config.toml
n_layer = 16
d_model = 224
n_head = 4
n_kv_head = 1
head_dim = 64
d_mlp = 448
vocab_size = 8192
activation = "swiglu"
norm = "layernorm"
norm_place = "pre"
norm_eps = 1e-05
positions = "rope"
rope_base = 500000.0
rope_fraction = 1.0
qk_norm = false
attn_scale = 0.125
bias = "none"
tie_embeddings = false
parallel_block = false
init = "normal"
init_std_qkv = 0.0296
init_std_o = 0.0
init_std_up = 0.0296
init_std_down = 0.0
optimizer = "soap_variant"
lr = 0.00238
beta1 = 0.95
beta2 = 0.95
weight_decay = 0.096
lr_head = 0.00462
grad_clip = 2.0
warmup_steps = 200
schedule = "wsd"
decay_fraction = 0.684
decay_shape = "sqrt"
final_lr_fraction = 0.05
batch_tokens = [16384, 32768, 65536, 131072]
seq_len = 512
doc_mask = true
z_loss = 1e-05
train_tokens = 200800000
steps = 4310
dataset = "wikipedia_en"
Each number is 128 + 32 x the weight over its row's rms, rounded and kept within 0 to 255. Layers, rows and columns count from 0. Numbers have three digits each. The size before them is the row's rms in percent of the matrix's.

# layer 2 attention key, 64x224, rms 0.1, rows 0-63, columns 128-159
099:081106092083140115158132067106153115149156082098084143134140107144111106085147178134159140169166
072:039156124133122101100107102142084116101107125090094149147158085161079087078143130092122137137172
082:142107144137152177094139142102136135059101153118157151123114122120114143202126121140158108112148
080:122189156162202183135115094161178165093187102087157123118129165093115151163145134117096114156159
075:171140139096201161159119125206118107138153144181132137047110175116097142123070174119146148148144
084:079096136090117064109191115175154171097123076109095123173122123154176046147105149116222108123149
095:092155109144089124099106153094047122040107137130168111114134154132163162133086102164038138100161
088:212114149122172201186130133146154133202151164135133134092198112100099076119121156095116106162063
104:165147124163109133173106107084118139110139093099153134102092151118082166096147149150087122179142
099:140104090141074141156143089140129156073079172160154151075124115127070181097154131140102133117146
104:167128133141125109077118110108095127065055113123152140148112145152123108148074124124150130133122
122:085111119117075130210074133009083131101058137106126115084066157144168187126149150205069159147083
110:121117102074118174170170135028137142073112157090133123130085182104152207144132130169096126127139
097:153156153161174149111140071118098151155175170164174124138118104150132112164199162091159131122150
123:130098079121078115194158089015115128111071077079141138150105157158138204113129159165089178116155
108:116128085192142143167098156117116131115133080170084180127130127090116121126129152112124124084089
103:103123137115141136081126066208120172096201136165164099150116081154103082163078097108183103139123
101:160144115114089103133169147158146132116151151079134130175075110118129135154132134122114154184120
094:136128075150162115125152086102130108193061176218084145109107174130128111060117142203132173110123
103:064127130060144154106131140115143095118136110160166137117100107140175137155123072077096147140091
110:113129190174117088096132161074141157105093165111144068132121170140158126104088161152146147113132
112:093156112162103192093142163127120090117150122164126160143112091116124114108141106125128148144131
104:088118146167107127172157154105102117079120122103148208157139194130162125144152109090138095117102
100:150131072148064153156131142106038109089098144114073150139101171109117140139118102112114142092163
108:179120100158110120180183116122073135176146189101155174179171168101185123109109138108133117165122
097:145111079139032146116188159117155144129100191100103182175127107148164094152145115131173155167107
109:129107145116141107033107130129137183186113102203102111137131102204083145088113194137182136140160
129:113115055119160165126100162052137108156170165207088110046090084168114132096115137166112180152118
101:139163120059186133112231078120055161171110107109129142140058105109152147139080139112097118153153
103:082165210207173129103109172106085168175109140136090148120113138129161179069112134118166150084121
095:128113136173126119189103054126109120089097119105098128087124130120106103134157062100139161138113
098:149126146073145124150167122149108168166074155116107077195092139107114119133072172142185122139153
085:131149184103093086052072182156069152117144170147148144102113137130125112161102139100139133157072
085:117153100136141089127137135188077086029139160176143127107120145140147103175150105138160116133101
084:195155135187166152081079132171138033101118122142144131085153146077164122136089084069133075075068
088:069120167170140196209065116065127187217092147167154124102032159157108214092149159177073157136128
087:099098143135080131188143061084123149126069145097129119132065137176128164079174119144059169143171
090:174150101143120161146115094131142111129113143154119147165108124111061164093162197150093135127136
096:168157147133179200129086179192132104110181128128130088185100123093167145184084125080140098117130
092:184089120133141156131125113191145134086153142123149165054171082103086110182119104088144124149128
086:095159162162112147157117183105206116167128127128101130161084162140185148147124181149145117118062
100:086137112147080077102053100049132114140076138081150187190148127168100130162180140166046160053139
096:144175184172152102136106144132118145144131152144173163127107146110163170104133156108075132137095
098:144175152158141153091157183223160099177155126187129151153201120109167124163109116077158076110114
097:095074119095095127095143125096164132073137145093118106144152121197059083111137128097208096146162
109:118138112150091055114128171083155066140106132152136143136132144140144125125100118124091185135087
097:175123164196135164135132123136124182158128142125159133111134152125167155101170065100124112146117
089:138150108120125140195098104151159081061121081203159118145118148116127169097132114108089109144133
103:166113108111166163152097111108118152183155069070111115110132163089177151171093156133101058168092
085:116086166134209053117191149170118095156118068128132106120143115130157111108145183107138185123172
117:167099094105110166150122121091098110113170130074118189080128169138121135142092108057094081166085
120:182148137129073130121162139134110136100098183103151172170163168104093130140122131124138097135082
111:097155069143093191155165162151091191164121166084070139118159132104087142126061134134111136174101
096:132142118170105174158182139138119074107084131084141152099084128074109148114109092166076104116108
087:148143119135158074149113140110084113101118158139080105112133113127129135119093120133141135129106
125:167125099079206156170158191120087096084194152113104135098163129153143143203114073070105071168107
111:152123155172096146143169147099124143152095175059178137155132116156116120069135129128092132164162
090:107174152195167127140101108161190097126119094106174110143091108098127150122108185123136143144130
092:141134136137120105063128112178134172164116131172165123159144129125137103069132166132142192140146
100:090100122101072130135156139106125146072139056100143103127121059082184142053180184149102148138164
111:116135146095105111096084110170141147079107128183185129132139150172171109064110140115137138138160
092:121100145132104107125083140121104164190161136094104145170126120118128136179118136114135127143157
100:122157131128050110134110106096178129157138146177088097101110146103141145070134175141173133135108
120:183110122126046163119140167152101150097101115132168105141146147149105116134096081128132098171121